{
  "num_hidden_layers": 10,
  "hidden_size": 192,
  "num_attention_heads": 3,
  "num_key_value_heads": 3,
  "head_dim": 64,
  "intermediate_size": 448,
  "vocab_size": 7372,
  "hidden_act": "swiglu",
  "norm": "rmsnorm",
  "norm_place": "pre",
  "norm_eps": 1e-05,
  "positions": "rope",
  "rope_theta": 69900.0,
  "rope_fraction": 0.25,
  "qk_norm": true,
  "attn_scale": 0.164,
  "bias": "none",
  "tie_word_embeddings": "early",
  "parallel_block": false,
  "extras": ["local attention windows", "shifted keys", "gated attention", "exclusive self-attention", "capped logits"],
  "init": "uniform",
  "init_std_qkv": 0.0231,
  "init_std_o": 0.00516,
  "init_std_up": 0.0231,
  "init_std_down": 0.00338,
  "optimizer": "adamw",
  "learning_rate": 0.00258,
  "beta1": 0.9,
  "beta2": 0.95,
  "weight_decay": 0.096,
  "lr_head": 0.0138,
  "warmup_steps": 303,
  "schedule": "wsd",
  "decay_fraction": 0.303,
  "decay_shape": "linear",
  "final_lr_fraction": 0.0,
  "batch_tokens": 32768,
  "max_seq_len": 1024,
  "doc_mask": true,
  "train_tokens": 123300000,
  "max_steps": 3763,
  "dataset": "wikipedia_en"
}
Each number is 500 + 50 x the weight over its row's rms, rounded and kept within 0 to 999. Layers, rows and columns count from 0. Numbers have three digits each. The size before them is the row's rms in percent of the matrix's.

# layer 4 MLP gate, 448x192, rms 0.0788, rows 339-432, columns 48-95
101:526481485451497429392573509536587542523517508576511434462431523402488467460472493527455553492538426477434468532599506466502432468536499463486514
108:448570458422439514545604413466427514554503375437542556560461484552466488501457505523562505567573566527502503537455490446503496489485441420551374
084:444540552561484523469627393548450469518420474556502570498482480421457496499503490434592543530540527568475511508471556579606539512515500525668444
104:508581527483370492388503483446591496557510491565466591484470422418493487524524485451496485384496484585513505481450527447446389549386630584514507
082:580560475512540477459529540421427520507517535520462522527441579531476547515442519475407464515559517479626451546531493412514491505507553485511474
098:471505500519566434468513491423441406519538542377528455382481556538526597497483547497502474439492445515405489590499596479524519590553467446452384
102:532542528492488383442480457509448566460435523439531475507489460555533490447478582491437492589483584546482561616463468400452562459557519375522591
100:529495374582517470541463483553514412474441544485499512590439556446485532532455497476449452547470575421519576476546458443445425416493537484484473
099:455462521578486526527401477499480580439514596454584404481485496562417508394578497576558532512553471584453457555480461401551498478589561476430443
097:457449509575474530524474512516466540399552417510473515442483452544489498506484461452550457569528581596513557568508565502398480540484477505402504
087:489445597418520449488564493580473559476509536470535424438453461452461441541544645488502556500503575541469496562556499536425472616531457547549514
096:462448521488449572617519526457483475449512554475576522462494502548525511488514527557426425539469550495540631518483488543538520468587532448589508
110:382497461509531542487467578528472521462466555477463452436433567415496601463476538523463518372471535510449482506453527485592363564553505444534467
096:499472553552494556475498531505584479414522513441551621465483494464427539520546558496466488467473549465447536470397490438533511521587538486519527
099:559392511541478553523429581477408439482527413493520591401491522510413489511370581492456474462455547488405471533428447488453520610412372459435491
085:591473576503523545413570346447464479478594456527520514502516498435461440492460543451548469627495482521520515464587480499472549460583494409523429
096:443499521471524494410507468579453566535545495486563533556487539383529439527469601429420454535505461525543425509521530490513515492528515499474491
100:518504476533522498507454536500525458526434484498519421594490406561518506591485493494547462597479428391575532466505427457462479489570512467574405
087:516437495570429522574473467393490561590499487522435465488481408492543473412529483497428543637513494546431517533470445496483375532474523379526586
091:457534464485504470473585450528535601544519526541482454560487489570546402452509470510566593567559551515533520540456508430545528438519597387475489
103:512488397493481497570439412429562549451442532483584485549503434430518513504579484472533469529555551521505535517471531501513413484535501405423389
100:530569432545462495440531699479485535519523548447490516431470482471527543428596573462427522518465518533405567544509502485528491456493478387480521
107:426512525490492497568538501412509551513469540506468603518472482602525511395473587518530454554502602562480514554406488500554574514607509438490467
091:508425408528497544532497503436504473400465494521548495523483528493501548463502574538491454474476557536570469651511475521434515548495432582542608
094:455529603540527405500559517554515530549494465557494546483512523481487430463494527514497401452465611517477577520464507490436488489481581522472516
103:487573465601505428486462484546448495498447505412517500442456487406603484568430565386541542536454464640510465549488512465520561462542423536543451
100:504416414564463505586417553487518513441467421513581495548479462570461577475487499512440483521464567559480520593375504456467522527610565458527512
105:527542471460439437469524434478481457448443514459538470494464595547546503431513561424470595523518517406533401451439537364431483542535469524521436
104:447670510568455445489479571462547503477501473482484541498468487506483521537417535508435441534560542557512454442496536516495445424529543512575394
106:496518557510415436565496445457426512511587485447453433533449462536438558444505533603512520507591421447462578405474555524442522539456503450468498
102:517365397449482494535516533446503522532543599474532579522536551445493520468420475555462496478577534544428433506540564485574361446484475413552492
095:392504534580454572462480468499512487530593558582443528478495531500603503441521554560443552534418392499485432542407408438499500618501587496444499
097:547510512486508487587495526391426423495439445465558508469497480446559517371482455372566553508536549509423496608442430395412485418526447514498524
113:486539435559463507436529481561522605491495513455414512446489569461519538481501566564440467442463588420462521655517502479538469581442388446484478
098:498471468524423450496625457530538524482427485525360515511489520448544490475499490473610465470420582542514517540491538472532491534558537453529517
095:447526497490444487519535516523510504524497502482482419480498543508452544556452615504558460499431514578541559466543468444494451593537498485482483
092:486534508499543479447458485551530505477498431526470425480494478555444487539526537520501467511439480386455498515419528596505611510542457460410559
098:407448406524495533550504588459466486439533438505493500469443523467522608464495508476469538508502481578485454539497422569446499492428484436446414
092:468478479501535442525477547427457466423515585508520600523498485533448481430371459582529525401493489513469524574454466442508509540477569500593499
098:541488528556569542467463535525431499498438485475526455517438456427471450467515534476549522527527512565417552533488543530474565570510467505378557
107:502548535542459490520434539474439432448481513542515513452482549515496475444439564457456516511472546506509545533570601434449538481503464570495459
102:477526519503480427486516491480438435537487557505560446500495492435420508465501585526516403532487534585490499552475506461458411514585539480593529
109:560611435476463445430470413476545423479496528551561561551489529513505460497482477520535513507518454541520462511444482474507549507501513433478467
100:479526496509562454534514397535499562540486448541559587583498453468554523456484613600550509509524434504465464524495559462584553532567476441418504
097:471584504409474478511586489568423471478493575457478491605486453464558544552496522528472444558567534515527481522507494531559503451558379450493494
094:505444524456465488493488444468547470424514541494488519563480540509490485512540544476530486550503515480401437504432587462423566491470522573482507
099:503477496520490522548348476497514453514461493523524435485502576504597533475536517537502493462529567446460488430490481489461545494493501414574460
100:457478505477472421485521444463544572498516495508466557475487516455482467519434577510518440488502454550516549453547534530526500489506412479561530
105:461565429504501552553564473374488506500427444445511593541449534424468495475527517473558408470434486562515570479484535480439419461486469443573443
103:520483478516488566546539530424594392588534429537517460461483477465446531472457635514513533504508515541422475531459510490514481559521580464543526
097:495480476552495514486496469449506537438551620485503542385486380463485436552465567414437491505472451496458467424488467483519568540520474443507456
105:474518523497612407536487555501557477511513572439484514440487516481416490516513591520516437442581566462466479511616496494558527491494470473448425
110:457446502537426457498530498475437460483490429578449556524484502450438527500451548592501407547476438524514592471358590443427571449508492431476464
106:468600483523521519427421512590555469574433536480522575522502533420472520575466508535445525552490639497429524473392429455525470462569447502474476
099:472478525494484377510503477489479498533554492498478495436468564425531516557592461548544476555513563589523507523470487574463486500550485539518446
113:501432523559481539475522524561428386418554572567443520410493597531432580430529471478456441552527483531459507496416632383553437582595581408484470
106:506544516632453555500482572457548519502512455445514503409479581479446521470452501524507522493487487492469373503497508509574529537507544503516455
097:470410483498545475528439506409526511527563541448558428452483486500508515502532553467546380518530468483539418433521550384438335498566569446573520
110:490486501498524418465533532478478548553566495497562482570431440444561410570426496485558525577556441557479582579500567483445511443482367497466470
100:459520459541410444470484488485533535442553458421475572523512438479457511354573555479442532544441477418546590504507562460465443545575407402489459
092:564459461530491523525445557657499466449525434510465508487461541477400545550398535587553557521567405569528540454482387436552574528439419474462443
100:525510462486468426435547533490483498517493477500569474446491516492531457458527537560491442419497474534485440503555416452503554516551517525545596
096:425554515437509522444505451493419612382554515468508522478486470591555503505601467505533522357552395470495448462486574476522577547554484509527461
107:510445417487497400566415485462500444528544533498510523531486568450553527441371526517499458485483483501537477466452504492545520491552477440476525
089:568553559521541508458475499452424486596518525514539512452489583572488456462512482468447466467534557444442478494532494470450602544549437467460453
096:508489488475509576533531417426574430505534509541397501468479515451495473396509516528496472459410464570552477525563541390531504521439450510489449
098:452543501407478569455561538574462359501501534471549467443515491607486539473508546523385488493471437424458480440501505421409465424613448548523407
102:465499475423436561442505517458476499553523470539508358451494518517442573477467518511412530552472463502536520532452450445428533525535463503482582
093:458553506559482517498507526422484549495605491592447425532512540495509407538560556538451543438398497460478496555430486530530456479483540527383460
101:469531504580508526501526448527456502416494485490491464484510519407483476488604506462530492499573486517469468525486484456491481521502543437528488
087:463538527556463499452489500419515480579424526406526485483489460464563493382423556481459439552557527575464460498514458512337595445459463465550619
103:489484464475464411528492483438509526408543506558547504456488552479509515530534550479488502491542464549537489417480515498506499494564517458430343
100:555607490497517521501448509532544612482489517473423526487490556491457540505521603460494519528493544490544568499505483438428510512555486508600410
088:505458504507507482464472467510463527562521554530519461497518413448581556390528495500430435449577450418532601574500584544539443461557540480489570
093:393460496536449490542495638466392515430532529466525488517503436490468485506456588421468462493517459434571527464490452505529466478492493478523523
102:517603413519502494526567530419520466460590450478633607487505469451482545362460494572454444509492481537524553518510504405514382458538490443494502
106:491499540463506435540502506491407515484539460467507449476478454532543552492513574473472440516528490603534508536554459478534369435542481582513506
108:513510464449473403491396422474367502504535536503458480430489569455490505520456510451448507436485544446397443493454526473593509591525515475486512
109:499536390526547445518437467472581464512522523405463524479486430489556485550475476455475490483356425486533541424539485502501495447523411449400461
100:513537548524529444556469433426425480519581496440566559541474432552555525511482498433542494585579478475518599461557536441491530468531426496565490
107:514397552481473455574564504488485457523503528506526488446504574499575546415548488504495496484511541471574476475397497468515524511615557527492462
101:583578565496541434510407484485593475485498511428392584444472542559468504447436438445597477574395508510528567490552533488431511439501541435558477
096:386470452587447484469476484331535576518474541547507507570472492541525516500470590578502481481535516466495527568465511474387445509481483459546585
096:446528502476490496417477511605564374390538455532485599509500419539501493444536519507470516528460470571417546527483541504599463569604574507509447
096:544489437552469506388481457533494454541552509457462472512494548510454495500429523508521421482530479492513485530558496505509576409490537456464516
092:563465418588536526434500469464414540522536510469484490471513591472483564448498487488446468469464518467450460445560578501637474527445419491456467
104:593507471433459505443477445546520455518484534462569503509507506339436458489536565473534511518428501536477450422502447532597518522474499532565487
092:422495459535453441532460490563466449554476553515584457474501477548570469570520495503535486585635516336488517459412465518423418558442479481603438
085:508496456460557472455451524535415454439480460553576536531526618545515577519558489487602517517485551451546505530476434454542554592506434505549499
109:438501549537442559493562570488497506454413513482540478485490431547417581394543488498504459488559557468480501569425566460543385503508582579541484
095:450519491567491525499460570433428511455518534422472454502459501442522580477465530470394493485525475567541499497486416497504510501556408640512475
098:426477404543490473548469379432549485534575461534545417518487445497436578485445509548446454430590390493460487520541485563468597462528556520549511
091:389460504617520531460544452551407616432482499482551537513468505536453446501474449428537512511563513514464478491539502524424498472448511474522636
111:500435496455461500462534468486535491544457432514469567541486506432473531486490534499495509518606514523442526528498501475442501508555451606458529
# layer 4 MLP up, 448x192, rms 0.0714, rows 339-432, columns 48-95
105:497562467529462514473457542469425528478382471514518540604455471530559474658512580463571471465483562530551548422493509463435546593516425468480450
105:496416548537456559509425529557499488457515592522471472495520460404507525409414566512466541575455531419488537468566453501484566464506514462552561
095:462441441428490480580581470462462544452412457577489499541490563451511492571475549399490459520488537445631467580606538464387583557570485414520618
111:448604474517499524433505590573478457555495559504553440460504561473545496560545541574580438501499464431470509439448611422356468521525539513537494
091:532446522492466526552500507472554564483513527589501446520549416528476480486462441429482489470490561485532490501540549526577490453517512505443468
100:478514499523509494385515536537483464468465520447532481469477521555517528563450348547534497490502535562475552403487497491421486521456537493526532
105:442501551423583520578463559542561560410563597474561557456495538404451534504497559521452500471411497567511442476458347523506539514455573569510575
095:526425546454494496583559484584549503599452514439482556487502515446416447528451500561477467539493492433498510531436357561463534493486458493478475
097:555459558553568515554523483473545525397416456480498580494518513509427502500526433441511536580444541577557504502425565471498519439486495542491485
098:568467524526509502460478513688492441505498477523451598478515510467421563556477456458506497561404570555417594547471474523431448449504403416544458
092:404454448549514473526544549477555588435521580461556479393498430584468530486481483449499416477457476476522412542510508517581418487561474483513574
101:488510528521597535453480412527545535532497441446573468500488512482499475501563491585514453564485465472464581499426426578591566542429310530549545
095:538557492477506591539459591574440460419520558497473490473555541420524522486638491473472560522483516401505542498493555467560477528519524458445460
093:547435443513499524580462400536528476528591546477562522472509404471523546467570522483604428481469508473480472531584521442620513522566460428541608
101:463560512421414521571419493567466526454498494512579462517502490463491445502502444486481478512483423387501522410472431497483597568573401503492521
095:401493500525484453477504470500496434449467494547518554596470498414514536525520528506495425530488469576475531443565436464486451478482526465461469
098:503456469553553454481572491548574431508490565423445504546497475464488498435550543455509472575374444561577469517466512530403552563529506536537444
092:518487493499508432536592576482469499564392483593427583557484484551432489537527463450487469579483422548547448498546365549506494464575541503481563
093:492570547525505520537520471472601561510436436548532517570503533427482412538545530502439547455604655478559451452457494487404530431514495521557525
100:568378524429468448559371621576479535563373525479466481520508398414556503471584437587591517528466533493399463624524474445588537478494535502509532
104:495512482493480457488517513544500554583607450562530490495496533517485395480572512482391526528503474433498518391441476624512451521497558651398526
103:488410478410486476575461511534605484509409472540465452504496468491416490476462480577527535476532505551511452511523420429480570515541493459432478
105:494502374546492499530498461469356472487443538557599476532487517529490410576534497628490583510408454461532461402462498460502552447488554508508499
094:450406507555460537531448420453486523463616480464540514545501467570506562552522421469376426504507540507571402461515529514617613421496498466429468
100:409528502556492490458423452428457608455573475483571535560513482464495566503491442469522530515461486453471473443545451392451558525489479532473614
102:522474500521517430457500600489421563411535597499484538485499549604449416537521602474508481442446442569400496492604476526438563468530441476520501
096:550581456470487548521450457442579449493528521431419598511499521444493612495419443463546533459406438497469489488475437470547472595508497405589469
105:533444448479404570508400564505465455471471497500596490393522480491631492571469442470463640484457461467592503511460508497470540462532495521508511
105:476458431499422461589472471553500619449460483473540533500502494597542427570528543497450459518464450475519548535547522489568610437508484507466516
098:512436441459574447503500446444499478570494495573436563406502521376398454476571494488544488483434416493497496571495438544499539482570480581585550
101:442539533521565462472529454488511422533613483461503566432488534408395549460497453500440413560552484549459493546461558538564548541430455446560457
098:545521445525535454483489533576408499400532465535491554609504593522517502498489460525492530503622425504476585491564429474491483629462465564401454
099:497478427585475481504456496487487558633520500476419432495507585473478524469521456475525373426491522531445468582460554454439489495566482486515513
104:427455523504540430451485497536585522461395520511586437511486488505418466507499502426463493584491512438551408571474499481401485450457482539533510
100:518465537507552455522473577490521534583629448531534515542512497477536529482474498433531487530505450517498481508507454455456427388398532375541475
106:475501524466529503461474493457430420420490536462489437529501501563482427497501566506529494527496485518474383526473379473488585481525479406429429
094:461450516525511527454553530448479517523541471543498442512492552500581560445548521429478487577352481526483545544446584528535477521536481507450613
103:502434529605462521515498425499500417497493505499576592435501575579530462524552511520547474503557432393524478421457537441521533391649436499488518
092:434562502541554623567476493484487485544541537531513507471493518554496560568464565478457599438491443421424485457495503502586434434454529492557483
103:571554508549466491489540591534451445583478513424547500450508506402583545420535459534525537494494543520467479460474422398525532549497626601517493
108:506509445440475545512414508544427529500499563496541468556508499584457559559501364434517424464511533501380573480624552525454532536506460409550531
106:541591488460433518493465395561490449598534435599549591518510432494536567477564461500451464488531512519455504508441458557649418461528543517597466
101:539374465473497629580519567556409466465461429463403511492492537489532612513455567419466504526506483468457560490414537518588503499528466554478532
101:480514449498558455402568512519484419431563466455554519476502534471559447434518548467474542508536503448573599429405456521471443520472407415502481
098:632509486552511430583510484446518608541588519552434490529502505466549437450590617495491578541529443496541463480484492564493594424574520541437554
109:468471465616466405480528511533508556490409456522428550478519514454476491479425485491516416476487583419605472570449454479473480505500552530467555
099:528563477576504400445448441578489534480509525483520550438518467514466525624449499513422491453425571541486556512511532538438525514497560514589477
109:482427505518605410496506401558455591538442448462506519473497556498468508540531550523476503528469584566523581602528494493495499463399523423509546
105:493504485482512465457449593543474572591438489578514549453499461493515511509502577517546501535513516537510498363529547511481575384461499592459366
102:569450473620379446495491460550492483459463395496469618455502467455554517467452508380603478453593408568515532488552489514540523568540550463452536
094:500451460455529525424566449454484501454472488625553507497485513526400430539457530498500391442465465453472500558468531489476471519471544450574501
097:400491481501584427503456456445450499497491552496604419490517451509534512503508486576528508511528560510507438511523491386480345582465507569601548
100:449533496486582518508516546513502475506500439506472505539508507554492600501485440412549475506439456425557562510558512515425395551523548491601459
097:444508588511574437502544587463510448544523520545484429493473532467460526523530483471460508540524526485413546494492548499632559371494504474576619
104:501442520463546501533471396627509481556534582437568494477547468545460455398609499609469497525567430481548513567575504459484436457461494504549545
100:532520470506408519440543458471571538551396445582443546516494537536513472496456417506477429514495541491546498432463475524459438466516433473462462
099:533546545438443500449539507572513575527373548488515589467495536550503487479489483498439494556557645506514451508479509484529395374476464512451507
105:581384523505510482463528487506508440465450475604442547490518553465520535583582459484500545468493503465555492524466516502524494436358600574448563
103:443553480427384555440489530475480482610538518481546462527501507531463522493569555496553557541506539481445482494474476450539496532514477482519396
100:510519541591480534480465527510550514434539406575527567474517529546541561462481499477505461491410607474463610560539465550423493472519542578420429
093:538545549465506540507462543451467509441497481449427554477528494491499502556460489525519581556631466527475521395519535534468512481417460553497470
097:503517402565487482450419524500492426538519367433456415533526490480529581465568561543452523525439403512523478501541538495493470406524448506456548
091:517572481454537491523526598459405483423507543528557479441485473477567522409481536478601584546517454472566474471463400514548580525448534417406472
103:524377491474520536482560528470521424496492529513424479490475537476480499508477457547457492499504483535498587435505415537479425523509546584493546
098:489475504465454381516490501478428609480509534553496526585488581562648522517569498414494424554552432619474547524578561551492530539530567519590524
097:540432577618478461513514528490604589596502483409570529542482564554512458512624570519490510508468490491477428496548501469395547456517424540431501
101:562503528515553583529455504474473546459534549471443465543512505530538490449529380554588524565466482475495502487456633397583520433450492399493580
098:537500513513461553460518498545619472511459411452555576454476503500597544508446580543507477519419477528518537490417566556468499387453385547515533
101:580442483484516468600389457540502551498500488486527563482527475482478449450560513544439384583578445490422442412526572433459438365467494513544438
106:523591482528438456503496459412573571474559464515447513468458574521524492482461514540406452539585495520487568513469494582491470497564488540528472
095:564399536420521503442451514431531470624496489534462515509492465444570523512441427466524456496481482419508498485544536499561452509440549447557514
106:575530447503556534484462493502576481446558498564601444522503517514555485411583530474520529422597547463539549561571484528473479483535577508615429
102:541556472509466442529469482468436467473517497570501531450494526499469525505557464493519443488462532511487526444488464477512522584523476497568475
095:491535439467471472520471555476516545520530496451427418415474502490557447536448562526512518488535430544573637413542507462423401479490497563603512
094:437518437570542554570473466477486532513426526543413505536487488493480503530541540537519548434428476486603550571506380546528572560481487535512504
103:448497478442519499460442460439568524486459470441487522546484462493509517468525489530486507522555475562498447418506531493429607438477442525533645
104:486578478464465429445454391488536517579459487551522397425505499504495477451460475464433411463414465512499506416462538473592483444572504421552474
103:469384532497413439442501391578505512476506453541463472529502510493493583489507474535525427434460472516471586434418528513522603529527497544482550
103:496464476466465499659402524534480496489485463513581534480501566517563502533484500547530424565443472504435402499547560444420583474504445481476480
095:455550469444633411498498543559564524396467467483507499523516457462430497481501524525498564492451568434507552450539448498576470511455573558608518
104:507503465467510476503538506449542592547476437430502515463494484492466448449523587577396477488481487526503505439558446541566467506472499479664549
107:543586534460560510491421453559458489572496481453527463572483461496431478504486523468476485457627451531605431469472514531462386513579426439517504
099:501536465443447532531625556520448536415400498503450494492503517483541485465458464437519440516425519613533585517432570552404559559536505513525529
096:482561515537583538473517542558422589522502543454525485419492505517544505477524475460450498575411520540569516500501453518534515500468582491533555
088:610407446491511512443439428392460417601533517507515580503561535511537539480547481477494453582484492477584500379497502477355492450501565553534543
099:446483520535487450488464539601487519459400435556514456550496498445536580438517466489560408496503560446571529525545496554492486473473591438464546
099:493488634574452514462543500480578391466454532491538498555533485428534467514537446560541467468539566557497511502488493530373559543467536531499497
093:456491561473481494472568444537495478509476396462488525457478540496435471451464517591513504461418418575556519469484436510441475542518549540531396
101:450462517490486434436434448534458534478658467535534453429474538556531630426525503528429505471506533516453587405509458483415507529593469569571462
099:499588567488484566472489585549473481497436485598555502503511555527422392515474482411412538521511503510496547475570495517384626453466587479536452
105:412531463527404423358522555459502610398493513571382458530496426440556594522495438517618385527485499478529547535490530448486495455546595479594499
108:609489532525417496501528510477495454407591511565426481483511462544531475495564545596522593454490513521510426633442491462476472480464525532466445
097:494574620466460488472533580623500495496414411495590425470478555534573558491472462567560505580482460495537489524511446576506456471491510510496397
103:460522467495453531536434607441597394529494498466572497430515373543563550543454505516577471535491552477494499492501579553460415591560477505534505
# layer 4 MLP down (transposed), 448x192, rms 0.0718, rows 339-432, columns 48-95
105:479531465501472534520438512579534494470458482477427494523327549504455567450409479492478506551486527483464492461507459495562528544476430492516551
107:590526432609509392477437478505476541647563485501469517447447566481489489471515498449471421529580443537500585527510523532447475507520469438469471
094:572514455566469485543530439557490488496524520494472467526497503467484487480526495504472518518526519535404404520509619578543470460536504553443535
108:439437471527505484480550410487477465679543537407503425492459449591552436509535390465487543468563511471536475537465452613555490556405485490534580
091:531441603496481538504560490550556530471549439479439539414439507471538531507446537579486456509539493521557449545439430576448479481541542525551519
099:507459547514511443558459619499536394464545528488510474403595576466498573491610503596589495536474547501426525527482544566541535560552439419417456
104:494533534508485607545555483503549534537442380484460479465476468490550539491539408585561518526512616517446510544536530553530545477465422504481562
096:477517471456458484485397499465514350462512433506505457431536566523500521480546529445409536521500488554447491509444505592461532546422535489572543
100:463465471461525467500517511469498499485518525412485604534449409547505548455567481496478553515522490552485554503531532467504494506549521476470505
097:559471469470426464517534494474554524546527484444443526482496444483554542521509549505504609538564553440570537504480445469405538519459465496419524
094:458479486591460485525519458513540638603431538536493512452451435604491378418455538489592452422582525564497525534493629581477499548497546496478453
095:605544499545461419530503521441448533498492490451467467503477480442480498445541527531522512477534474521473434448424430451575454516440448451452457
104:446449550539543489485528533393594547489435525432512622526634489497515477556500467610511489503497407430511462459499519482523520454553474474470566
095:535496489494526518434570554447537590500544479468472532560469555416453492535399567449429517538531457479440502513508459404510549449557438454534512
098:588507438544464535491472455548503501546556530544506483389554443448485529524443503518569498531397520465410555573451555521525492544492564588506570
089:547456460542491469484531471543476502619557508372454475433634489490495547457484614554531569516535505450515505561500465495479468518487443401478450
099:519531466459449508531473597449470507467504538432433460506447567589565586512531472593439509578486457459478511466489472367526476534470492468435463
096:447536573485571530426474536433485484515406447402430537526439433521440451390511525542511491525431520435565541529543494512401369430527500512600482
089:517512506502494513367548486577530397486504480503428472496469506561482537493398563495514471465469440543512447566477562524535476473491576614563529
097:492590502525465417577498465472585489478542524593412501483402467513521558506411452516487573531428478530475534399512538447472558516495466618505417
103:454572564381532516457452531483504468501475513475509480468424538572509500590502480514558480465539490522422528527483532539529496422520423488583444
105:503531527506423460502446501470472598469415485531470539498293469501471536431544502451501544511393418522489549467529486542556480452579544552528530
105:457591608565518423477559442506542570496478447448396541451509498475637588468468496511546417562521482498447480469474465430491463563499444489467469
095:414397507487422489529505421576547551430548553488525444387540476499533434539488504520547459531594513528567569497444495467459510512599592551366473
102:457493452428498523463365481560478480563543485492483526543663525416372545489513498510491451510553555439481519516490518541465495479479503361543440
104:387615541479418484513460569526470386478485466537361596510479567493567527443585471460593450446562463530441506469625461483476501478519468466473454
094:586413427540484440420453515412495497530510459492542446508618479525516389420583562537466463434606476508490534493526575532498501460544437480547461
102:387557399468507471471494559495460543468440564401476582518421460516434511438569486431436442511545532437521449485455501444515590471461372524473481
104:524376511491548502446467472563501454431514482492481462480667476505517559491510460546622576470380453483404445571471575464461493518518498527581520
099:484462484553507528479506520522551573537478438458522488545632594548509495548569509470533532461439568528491491509546500460502483517401546482447446
102:580423435445475536516558517396474491493461538530527424465537444502551466482413509512613512513426535500421495479515457500456486420492496485494539
098:476491425528493434550518483513492457408551435477454426410534560506424437495408468527517500443534512554500558497540641464575495485559522593438430
100:526447515510522453516513478474518507471443499574505536493645430461508394486489505557495433523509457571522489517444510474487507519582555527456567
103:517460596486471504560476489514447600589451502554556560457541466452521435517611517509562516472414574491541594545443495457468480545557465560536522
098:452558520537489453478394381527524528370455520491475515514613469454536449503485532471500521463491482460531573538505463527552482538556440516398555
102:529498487477558460558442554533455575590542589606529425548492402511523411568488471538588503475528468455496436545452566557587437545567515501577437
093:461460443445451525399466445585516462454472518502529576501427518541435569511458578542536471424526544516642439433489424462460540456447458488556546
105:496479492455510482486520474433541487454528474473625476509463403439469497467568510516531562558431489502461488458459517410452523463445516472414527
090:471513514502401503483481550486506410491445438467530478413484470502479547495502555545444529470489487549553500524531569527452553532529472552618577
106:529454569482492517547488402494505453488511562496481490521415407456547605494408554497407522447507552594480554537424487572467550530528496481533532
107:543515511564534501466508487529622447467496498500516539458486488519503484548466504515473525542407502477486596502452470483533440408508457607463450
105:525508455438499469421435476439570540441564572470509529492490446483485597513409480469570578541534504423538504557534484488532543452550477446512563
101:567505584578526449532568549433481615579530521579552480445534495469384565463490556595428529551526567446569485598470468522538581427482477459443454
104:517490571489422520554495504446488482472509435432524527487527499646489555452560564525494476417538419557517530489456536489582439392489528566487447
095:503433605533456580476451509416514436462593490489519390505505481448520401533523498509429511411524389497459516470521491518464493498533491470620493
109:441570483590505492455517473499498431512524484452514427467640538469523461526526514473578510497478532442379553506572553462478503588526579580529539
100:419369461541580438466443483505541494557468557478482507559696565488460512340490562481584553413560484455590534514551499454492534561438547406486546
106:469525506532470466507544559550486560536482492493494485446704452481432521450500487517462482473502525520491577511496485491501473437553517528431458
106:571553604520514568528571549509491409484538474480463443522657492485513427475444544569522457497479443463462477592488529501561449590496510493589562
099:423465541540589559493545527454509566491501492493508457557402507502506449473550460452417398476445574428481474479534567536411528466521450578480513
101:459589538476574480500506438518490463457503507459380485526450532534588626476555529509522441492559448543529482590540435500513459508558424471541514
099:554556521576447492479561535462426466645470418477545537452479461507486421561471514444459484586484547505565510473501574563514525509546393552452608
097:390408534505504549478534457442512514432540516450513464463451471509535523613554489548478554478494613530445549577457460447523489481547523511442613
096:467556460595509496524541442596514476444617467558527494564590485590474475455512472553508460523518471474480468540508474503580422469516502576504511
105:473428534408505539430491507572595461458488464548494558578694442453463469526538535461568456501491497465541545465524530468431499515517513533553479
103:513506440446587444574516473513465440574515518493511440511615461555438518551564533540508586412492562393432489561469428458449606474506521446484405
100:434533580478488530454520458488551477504544456517556455493537476465550542537473473575538503433414525509387459522502511509520544500405524491427514
101:370505583453490495489483458561544464492449518497506494492618434483495527488460383568571449460489447503509595439537471511491442553506469454561532
104:401509449513528430404530489508466500446501454534503481507610557486506514496478503456525561521450490382482506527503447493546482478478490555468453
099:543489501561490453526566485580494485499491538508516517576514589523468640489510527496445463595457400535511615428550535531518542494524461475461481
099:519466542465550508493506544443508519531536524490483457582444532551589400444441433450483547559477552568508470421507530510431443440543501518534515
099:534499588526467481457503491580495502496490490527505456541359481533471522458541539475489491468514568454495562482517500528498516543521451579441447
088:451466508561506455410418419501515429495478568487529566512655534508450462475496556567486471499534523470550513541495518586510537477445452513528526
106:421516459478541489417551557498549453524486458513534499509394488520506524568508554547565547440591475543557592447433466438411520451509429368495458
094:572487439536502535451508497447509491434589495454523440502538523486475506477459494447551441421547497417448458519373431584529440486546565522438481
093:506453507412519368545440474493460487505478508497430460432481457439479462470445454535519480572624468498386557560545505545574464420440570441509453
105:542437487504440448569551487515519542532456515546561490448321545539467466519487426511500578482530433509532583557509440571569434550479508520456527
100:542510514557556522453480524582454376534407441449547385448444469484547456485528517510618534479493506453524458508420515520427478519468475412468468
096:449473515622502523469555516567509506490585460498516470428510486546491526560526584485584505477575497504557521414550445463513527520481506543434493
102:569538543538471542471492506525513483511494476466447518480720474511426489423518531495551438464503492401446550495539502538524500509472494454502545
096:554576474524479344567491512619488493517507535523483502582475503538556543445597402535438521559565474509538510432436471556470506403433470455523509
105:420460548447438420464428496494511534604609519479514519570463409513501513496500405532526530488496522449491521580486492512541517381555423487499521
104:460556505530588579515497499513559501506553440568474588500425569528492570478473495506541441450545464516569569489539508481539621543389457498521518
091:575484471483535420490490544509394506531569501442549551529705498478446505510557388509552487416591477417540479541501536516560497505491526541454507
094:495533460483467460505486473512349520443529493509417461499498582498528433514502583485550563485492547519500408533403554490552525513521558528526437
103:566486585415423473467481584480458480505507445472535494413405556494509432574544548465378442482471483502572466454489450601542539469587412498449477
105:464553439484493501420535538492463523496468500500571518421550452533531515493515520515557544424385576385486443529457547445539523501451469457408400
103:581531477580455504470531500536479496458471530494489472438505437566422475499532383536440463522462449423543481461594515504615498584527524432432476
104:540537575578574540486485478473612383521510574507493461546481539554489538551503524479511491454547568391429566551494459612439518503447539500527437
097:536514437513519424422518566564490488529474501491474368459457512517479614442479503475507452542452506595457384528513498540470549494537516420439497
104:453544499453520496530476506432549439502605501526453483510538514489421506504532471516489419444461472471414462542438560505497488504457498415469516
106:438495593493476603482499505495477476478575454492525468447453486472511540556535551544441442511558511564437471529560478466474439465478485551488412
096:587524453553467519418455512486516524429446405507533471608644512504497471501502515542399577478557486494550508511539564540542454491451559442496437
099:514515448617488530480584451431440469507508636505555453458591456467496479497566417444524485447574541477499539404382553554484543523401460486441489
102:478473548506474503563499449480580476536516409473547411567571434459561445437551568495485528546517557436520431530461503508516490508487523534521585
097:498525430515485470501526448439452544581494576459524456447650401511518489481560509485528430508528520593422423520449518469457373496475526531541495
099:560518518528526452500558500426541524501549504533522511523564542584569526473372448499540462392417468465516570503460438455514555511450461547496620
095:456501483494496569579426471444540497453519544425570527528590528438462467493500442459564515498529506489584472497492521491428643456541516431467456
103:536428535457492478410540555613535442445459441513524528567759586437466554487497461445499488507479513493516513493508536433481551456468476524552586
101:510491514454467454500485565569480453445465476520523505484536422526383443479518493511511444590593497543506494506475581556474538491455534461504511
106:522559508553517454488445481560434582520524541523402434513401460512483449554510527545483512502493529462526464490464469543526447539506500502604520
106:542470556519562556476576489486509512459384540582533439555464466532589547444421593580563544590538572529515608501435481360430562484537452456520535
096:524454433497377511579498514452536508446543490553494538524443498450407480514520486555479566535487488446567578574504446540474589544478486580494476
102:544545422520594594467599453467500524571426519492490522508538534555516439583570466514439555499551496569526529597455434444467538414564480526564563